config = dict(
    n_layer=8,
    d_model=192,
    n_head=3,
    n_kv_head=3,
    head_dim=64,
    d_mlp=768,
    vocab_size=4892,
    activation='geglu',
    norm='rmsnorm',
    norm_place='peri',
    norm_eps=1e-05,
    positions='rope',
    rope_base=10000.0,
    rope_fraction=1.0,
    qk_norm=False,
    attn_scale=0.125,
    bias='none',
    tie_embeddings=True,
    parallel_block=False,
    extras=['capped logits'],
    init='uniform',
    init_std_qkv=0.0411,
    init_std_o=0.0411,
    init_std_up=0.0411,
    init_std_down=0.0205,
    optimizer='soap_variant',
    lr=0.00591,
    lr_mult_o=1.52,
    beta1=0.95,
    beta2=0.99,
    lr_head=0.0111,
    warmup_steps=200,
    schedule='wsd',
    decay_fraction=0.752,
    decay_shape='exp',
    final_lr_fraction=0.0,
    batch_tokens=[32768, 65536, 131072],
    seq_len=256,
    doc_mask=True,
    train_tokens=241500000,
    steps=3695,
    dataset='wikipedia_en',
)
Each number is 500 + 25 x the weight over its row's rms, rounded and kept within 0 to 999. Layers, rows and columns count from 0. Numbers have three digits each. The size before them is the row's rms in percent of the matrix's.

# layer 3 MLP down (transposed), 768x192, rms 0.139, rows 472-494, columns 0-95
098:501537493491485501509446461485487460484494528488479581514549493501505519514481504476547522459491468503505540511513505469486487472482510496485494490519523534541489457541484485483496477525502519522502504542469524519529510527506472529462466463507529503502477444534495443487525494482511502517
096:514509533484484516481500495510567486486504466502525500514523527501512511495475476496478483485474533512489575477496499476461534558502524478495514475506501499461529533514498434505531490492498507495479476545500510479509497525467480481496477493487505520476504500477542509496501502512466475505
099:496504502477484484489483504508503508506551491482556483479470471464518505521520535516478513540478519454492462547494510505504525506490502498492508520502500520502531474513513468487508535481498510433487499538507472519520499517515517456509550546490510477551478487507534468486510499486535536531
096:483493508541512545529516509483503486508502522454540472514495501514475487515506511503462476489493513509501553480480479456462485493516495491478493476484553486495520510510498444491479499495523547480448465496502543500485508466478508533450476526508518491506508481447475497583523478509498451516
096:503470481508479523532494496477521556476507452482487490507496452475495496510515507484509521506517492488492500474498531466521507504499500520548511514501523472477444443539542522484515534551494499485517535483502553523519497519506498501513508497505449550521524524499503473490470571496499507506
109:458492466495484500490522507480498507517509487448528527520491488505495530519515519543483499514506554555524489468440505490534527509474512511507523494466509511501458488489550483503487491524465510472500482460488521500466484470453509506481508487496479459519529496441493462503521479519448476497
098:495491515525480528492496482500508527582514510463503487525514490508501514515466510489491464510515492551519448463510513497505477494502507505511529446518481447540533503521531505504459529496501507533491524519480499499498548514464512479521524574550483526521476506508473481505506465498527476514
097:480507515473524486520457504507489455500502513490513489475503488492524481481537484496499505506508491512508559526472483475514486468491544525517519520526502545501542480511473509506477461511532549547510500508491504466521463475552459477478496528489486491531522505474446466486516521501502534454
114:503505499516539514498504537525554481510480560479484533519480468491516485489524478518533512524503491503486490478508476465524512539520472461498513474437504472486477518492537494507477527500508532500497459496516493530474476469500496509516512515476497496498493490555444526522510511532525530507
098:519498520522499508509481496498491502483489491529530446520508456516469504516487525491476512469543506512511512481459495476509501499469506546555481527456484500479519509473528445527541496515503504519515459525478558464524524484469507503537514515510550506492478503538506512516473523512470471459
098:473500487493496511479547447525490506520521518466525507518505438465499529516499494524501483547524495455477490474527496463511524512508499496486567414518531489496480488492527527523497528505520497458495494482514516485501525538521490530500534503510487472463509532486499488500526493467521485464
096:493482480549465496474507512496521519549477530507486531488477523529466479482506474523487458497532529520474523532458469471515493529456510541507502539513505462510547524531502543484525528505512473491521505470452515489533500472542494519502548496503531521494525468500519520467516509443500537452
108:457505510446509541506501512504447522508505506521467524538534501529477487524566460499485515481514499448536509487505518500485526477479546470526455535520492475511555505511487539473497505487490561452520456463499485497489500487477518515470497477482476486527466537518487478478494479543514524480
098:515515516521515473532508490496461476548492517487486521521486481522529491472521500525509527488490482501498531552516474508541505526447514517502505526511503494539554502519484483503489481514512528515502531458546537482491540517498468462458441477508523488510488474493466488496486533508462507466
101:517513529462496528464504470541452497463450514467514490484510541495465472492496495463514499494536475515460508465487504512511523495498511509537468538512474484511502497509496468503487488498488510537510492456463488524498473520553536538488511508493504412461493510456502449521517488532487473477
101:511530527457498505519485475514453558449505477491487523545472474480483486468451477525498496457506501545496516498472473491542507498560491466443470472484512515516530510476505456501480507469446472526495455508492500497504461497468507517502497506498524486448523508492531514467473516494511495532
100:502495476507475486481501520481498525471481489522531499543477519477479487474474508546493515487472513514515469533501525470485524478500495485509527480542529488509492476520490488455509459491526468505508545471514485509507526510504514506489547511464528481480491513460404499509516522466551508523
098:472517445470462488471498492523487502460492484472490499533522512471470514506487457511477460428486519486480504530515539500487466532477497526461531537467511481496471512505502528516522523485529507484521461521483485519554481526547464456533513462507474479509502519490567477526480501498509541524
108:537516512556517494510522479520519461495497475478502510485516494539513562518475460483517481498527520481476526533491503493577473498439521536510520487510493484510526490524492494485458519496469543477498527495526495535521522506492482500505505459454500492508514490511470518481536516475477497477
098:570508519473522516518576540490503504486555483501466485500520487504480497471519426528535496489490507481540495487499521467481504507516479460464512511479493492495524536498478478509541514489457506509460463501503500529470501474510498505508500526477490485461479492518493503542476502494528536548
095:446489467468511500506527475536503517520470495480527493509543505489514519548468511551445480461453510482521486472533477435511538490547490507533519510501514507494461523501479522500480547541517484432478486551506490484497466524537501504488478497522497505507487462504523479468482465501510476562
109:471533469498487472476519475515471496519477479492530474531542555501469479479478493494478525487497504520527484473502459490464529529466520511489524543497548519502533471516456498476530515550483534517473503526497474509469511493476503492469468477481490521505495513478468479485530464488512500464
092:527487496525509516502517524460494499491520467486464483480507493506513491504517483515496484491544490479531423471535499499451526511480506496561509512527483518477468488488506504463541538517504476523452475528547487509534501484465462516512524517471466522479499524505519496539476551542447525554
# layer 3 MLP gate, 768x192, rms 0.151, rows 473-495, columns 0-95
095:487477456509526537498471529507532502536525488507525500502510489504495460507490469494486529495507525461467473499494497491524539492466479474471518503471544499498530523558510506519512494514513486506469527540453501454514524474458483487492503495529482506516516553491512525503518530512483508474
100:446513478522495492490478522491512479528499508512514489469488501508519512496532521537421476496521521505508496517478526549481505478536475474493517516505487483455516486526518519505544498515510456520506465505512508505491525552491479507517474516537488510510500459487530535494483514506486477501
101:504511469521518467529485499452483493520526468526528473488484477526468510504531504483559543496503493417504512522529504491536522485475508476486535499518501505463528490490471480473481505505483528513520470466459507456511520506484526474557455529518513520497489496471506499501497489513514516482
105:519527492496501524492484522516517547516485517496496525501442478453504533488526475513467517515532474491466518544511533502483517475493518511541509509499519489493479459551504486525498557526485494469479462483459516512525528515527494472503484535509478534468477522447492471506505520489497475520
104:449499495490470561527491486495527522532507521483518504535511487528538460512475485491524492493475472503483495499504456479453528459491510518505553528532477497480512544476508512464524539543528488528533469472518502491495494540501495509484478509497506518508476499528509525465501485498475528494
106:480527506520519478480482492524510500512445524461488487519529508520477534532499483485492511491479456495540499508533460469526497477465490511554503480498481476509498484466509469496500470521515484522517506495505469485472493538534505489497558530499512528449494511511503493506516471480530464556
102:462514482510567472517516504501500493485531499485513487456467474483542499425507505472493524500503546508502510509483482483514504511495533485533518532464504486504475484494500517462496467465493521535486472513500475520517530490543518495493484537518500529520538478499499465462563516500464520488
103:509539474534514505516527473537498477496549487511517525532496529484483500495519511504485492438514509533498498465526528527482466437508483487541484468514476520529525519513541558483502513499497483486486526509528499534528535492457516499469461485473535537509493509523521523509509481540484486538
093:529500477485554509512490475497464482516502502495505542533486498473515524456487486469552495496493454466505473488496478493491504491513513469455500504516492500516501498431529544516495513513491465473480494510521485502532513521571500498440449508475547465462514502530515495504511500510513481479
099:571512507463484462477513516516473523521489498474488480458493492488502492468520509495513498476545455501470443500495477464546469527457505462507498506482470497452494493512483489458508546462557463498442494540503510495508496511503508555531507514534476501485478524502483521519525521492530489501
098:538518499456500507495469540504486541506499499541487485536504485487548455504502514461514539458465500495464474478499512490507485487520465465496464476497507506483469481465490475470500498489474506495494507504503479517486489514479504452524471450468492494482496544473489515499497473538489519498
116:509511486526507487463531456509480482510464492442513512477536517469520521497457525505514510482507479525511486522477470496512462516505438485520520463535506546483497510500484487475453518558465457521499506508497503502478446481549533514504479490532493529435526531480495532521534520485480498530
112:564508507514486505463502528497506455523535510510513533492448501441472453513509474518476483486522482460480487481503510509512505521549488482517480481519450484462466557535509519466520490478521501492513530482474508496493479482535510514485479487514520491524475525472511440503474469491493506470
099:529527508522528504524498521483504500506493553513495442513494455447508499559529503548512532530488482470482504527479536520497484501507487537480478501487505457464448465551517500484504500549490503473490483498520523477509480469482479519502499483515515542518523494512521546526478502514503477481
090:524508498456580517490471478497479504493489482478531486514476478486537488478480503456483512534472471513489489508468507458527520504530537485472460505497469513533523499541500496471490489483472441529472512540500497499513479510531503526525483495486486532472502519535480518519502510473501512470
104:537527564523521495493485496502460491494515493513467466480464496510496501566536454441474512516513453509511497521492487497504507514543491497550512525496518498514493527506495465501427511496499487503502496512458527492468510464442567461531499514504481490529530508502500471488502480500516478474
106:522520559514515504517493506479513505533517511478515482462471505511514494478487499504520525526512483540507494509469526483552530468507536510463496442503505484505492455484492477494456478481472507504496538478521525482502529505470557511453529469498502497440499463481474508484488459478514465489
102:489507464522480547482482544480489507515523531512476489451484499512496527507483493481504507502442471544524456488532510444452479489513511486478496476510482496486520481511487522473489540534504487469533442538508514526498487502492526459515507469476501521511494496473495492474527496561492471518
108:501540534538497467504491485474530508517529542532499500499485486518506486495491535546492504459532480519440474505482555519446532505495480493490502477509492481467507494498482495487522469505518526485518515499511519485548500548509518478510536539471477543486581446490493478458523506503552504497
103:499473515496468493544472507475526509508518499465520455491495490524480500509455505513490500494454533481519506512502522487480522506489555569483546481499509500500511503489515475475529494540534483459517457542522505495493485516485490478522492529516445465513539493509565502511510433451508484523
102:501539517491477553488481467534485470549486487550467505476456500523501473491498522530469477513478495483484489540491507517485460484478562488484433479524502472492507509501513457475500480485491503469528536462471509540501528522500481473478523481481472506490461508486499544498503519507499473495
098:489524521526536502508527503523524519522514509480548484478527490485478514479500483488516536490442479488478531542495492503565503509492457517496514512511516524484523541492513496458480501474524548464514538501496519463486465493491514466490502486526503506492511485486469467490510493550547455505
099:489544520476494534465491440490515471512504467510519518540462514501493474480491452496523515477504509494491492495544467545542518508497519486502456474497462492518494529455492490485522526504536476495518533548488544535512500487477510519533552466506534472507473511514528503471529510498496494517
# layer 3 MLP up, 768x192, rms 0.151, rows 473-494, columns 0-95
107:513484454510514500507508532528454471473498531506485484476473465479478521485504518475481509510480481512522447541496501524515468500490479495468462540498492532519480470491503536510457497480514492506507543487509474529492538518536515526473530480522480491543504508508454507519473503498522515498
102:506517482515482486489523488450555467480480502505522488497459509484487524486469461499502507464451478513519492461487471481483488514536537515473499478489508463535466504513437503514517488488484480530491500465503502499478464514480468550515500480510469512469504535501517526487462513515475501516
106:449518525474502460460514511484482515481468492501504546468503546475539527476492521467517481499467478528527470508478496503505481527535488510508519548511489539513514484513492482473500501523466467485513509462529472459513473532531511484509460517474491501485520523491505500474466487485549472499
096:468506496471498492480488516519495489512512513512508508486522527501515495472505526534515433460505506516544500498497458517558487483502525461462479518541455489500515507480499491498522494454501476514466506524506468465449500502487502519480490515533496476476473497511511461500511506503534525503
104:507502554457504478496510490533549473494497503530525469539496549516541501477489460486506520474509488474514464569488481512472503494502514482482481482524500492537524548482523531507498547506553501523489500505537509476537528497505509513487509529474502506471504532493545502481484475524488506516
102:502501485502531482507509533498500509521521509530493483474478525535503480465540450525560506463503490492521499471482475480487520473508502507460514524538514524484485532473502530490509473495518502456530520530517536482505512503537526518529490473565511540523532502538521524502493520456473485485
104:537502492471488520473564486486493532473493466509488504527516474477492500517507499505483504478533510495467473516548520548476491511493480517449492476533467486466468492479505491489450522466451442484477529510509533555469519487476475493540493498502493517444490523516528508480496521522478507537
105:562514524524507525493508496473488513545489497470504468479512480483507527546474496454530540503503471468446492503477550503505492470483455499509530492515503496448512476509476433466499525471472525491482470519484537468459500513489466499458475485488494456469520496525473457486512504478519531435
100:516508523498518507483510475536443531496495521469505538478525529458509466480501465486508529509480507482487502507517480520490466501537481511473478521517546516499456523527496491460496510481509520471487501485507493534432495524509511524467494483507498521503480527481494468534546518466565521545
103:523525520528512484531471557525504537448477507529473483492525522500538476476483500483457514499493497556483484500459528544480492482491504523487490535498495497503481509487479509451524547489496526507535485521517537550482484500489513511530474529506503541507489509494524520528526489531469471534
091:535512509481471538539490499467463447494465505491499474490506479501518493517483479519510528481451501466511474514539549493476459478481513469469489511522479526504490469464500432500541474508499545516482482551518511456515500526525486478481501495541489451473471542518489499497521502502486494523
110:464461489502472484466520520513495523544464505478484494516549515478465535491517502510507511492512441503522470540494490487476502502471493471478474506528524479523468527451526510514534510468473488476517479488473524483496513530481483498500498496469476501488481440492479507467476501466479497445
109:486450478479527513499502506467514482483512510521518494476524496504502491547487516465507484524525489546472479501461497532502497515499504504515498526455548552483505525500538500490485503505480439519511489535486504467516474500489549504476539510464482489443549477518498523485514518547553457541
117:496461448511473444516472521433493505511552518528512486503507496496546521495514473522499497517447508462507518512473507487475509492470517482481511454513554554479529507472489527468507516472515485469487494511509525457495506508468461469541493466489502566505527494506493516466500525497519519509
089:486524520521433506498499501513499471482502528479488513505490486454457505507541488494488431507529509508522485508523535488491462505501486458527556547472478462525475512509497500507505509502517548482480496492526533472519499495492496495491483528498511477535499508462497477512497449516476482517
097:528489528528544471498495501490479492488493538556501465458460512501514522506556481487483486514508491521547487532487462510483504505505467477512479519484472519521484499463509463549483509520500506497472490488455504491432510498458532478505473492555473567564507524518521499487505484530490514506
100:551498501477519497558489520490514479540528533523520525500476482515507525514507510485510533509515474488533536556497496523519540485522505495546503490524478528533483507506536531507514452509489509498471534436506501498469508462452526515473481510465467490456527476494509503475539454538486457515
108:542528464470527538522536497490453508481551498558490505494492517505488483540539504488517516502501517510523496541510520505466523488547468493494506505483523498493456542496493493500505496540516487539485503516522503502481507498537507494463455508527477465475454538497496523495479519551523493493
110:475548483548477510476459442500500519510486482480535514473471472486522540530470550545454520519494489516439474516552506475530482507482470505527522508488501509462514495495507504505459497506527518542490509506511508464501497513500510507506475493508508508465518468454492481511501494520446473447
101:483549502484561520456465485513512503501498546492501502468468514529482494438502479483478487539495507433519501498493502481523460507501486495495491490538437501456456492521494472541449528438489506498548492466556480534529475488520514508496529486491524495520485512492487529514478553516483498496
105:503541489493526492497493484530490510523476547528433503483484496495488510505476506481523472503494479491490508492536499506503474446508471524534491435502456512508462499505507481500511494437555499497518475494523522449472497517518503467520521482517526491508476494515473512494512501524504506500
095:470539491514513497500510507464495467537455508486538507498499511528479477492503503454506499523453469484513486480450477508552497481508480499454528532528532518525473511491501465510482506477485537494562542484500528467497531501430529480497419548513482506518488510500513495484521493490539491437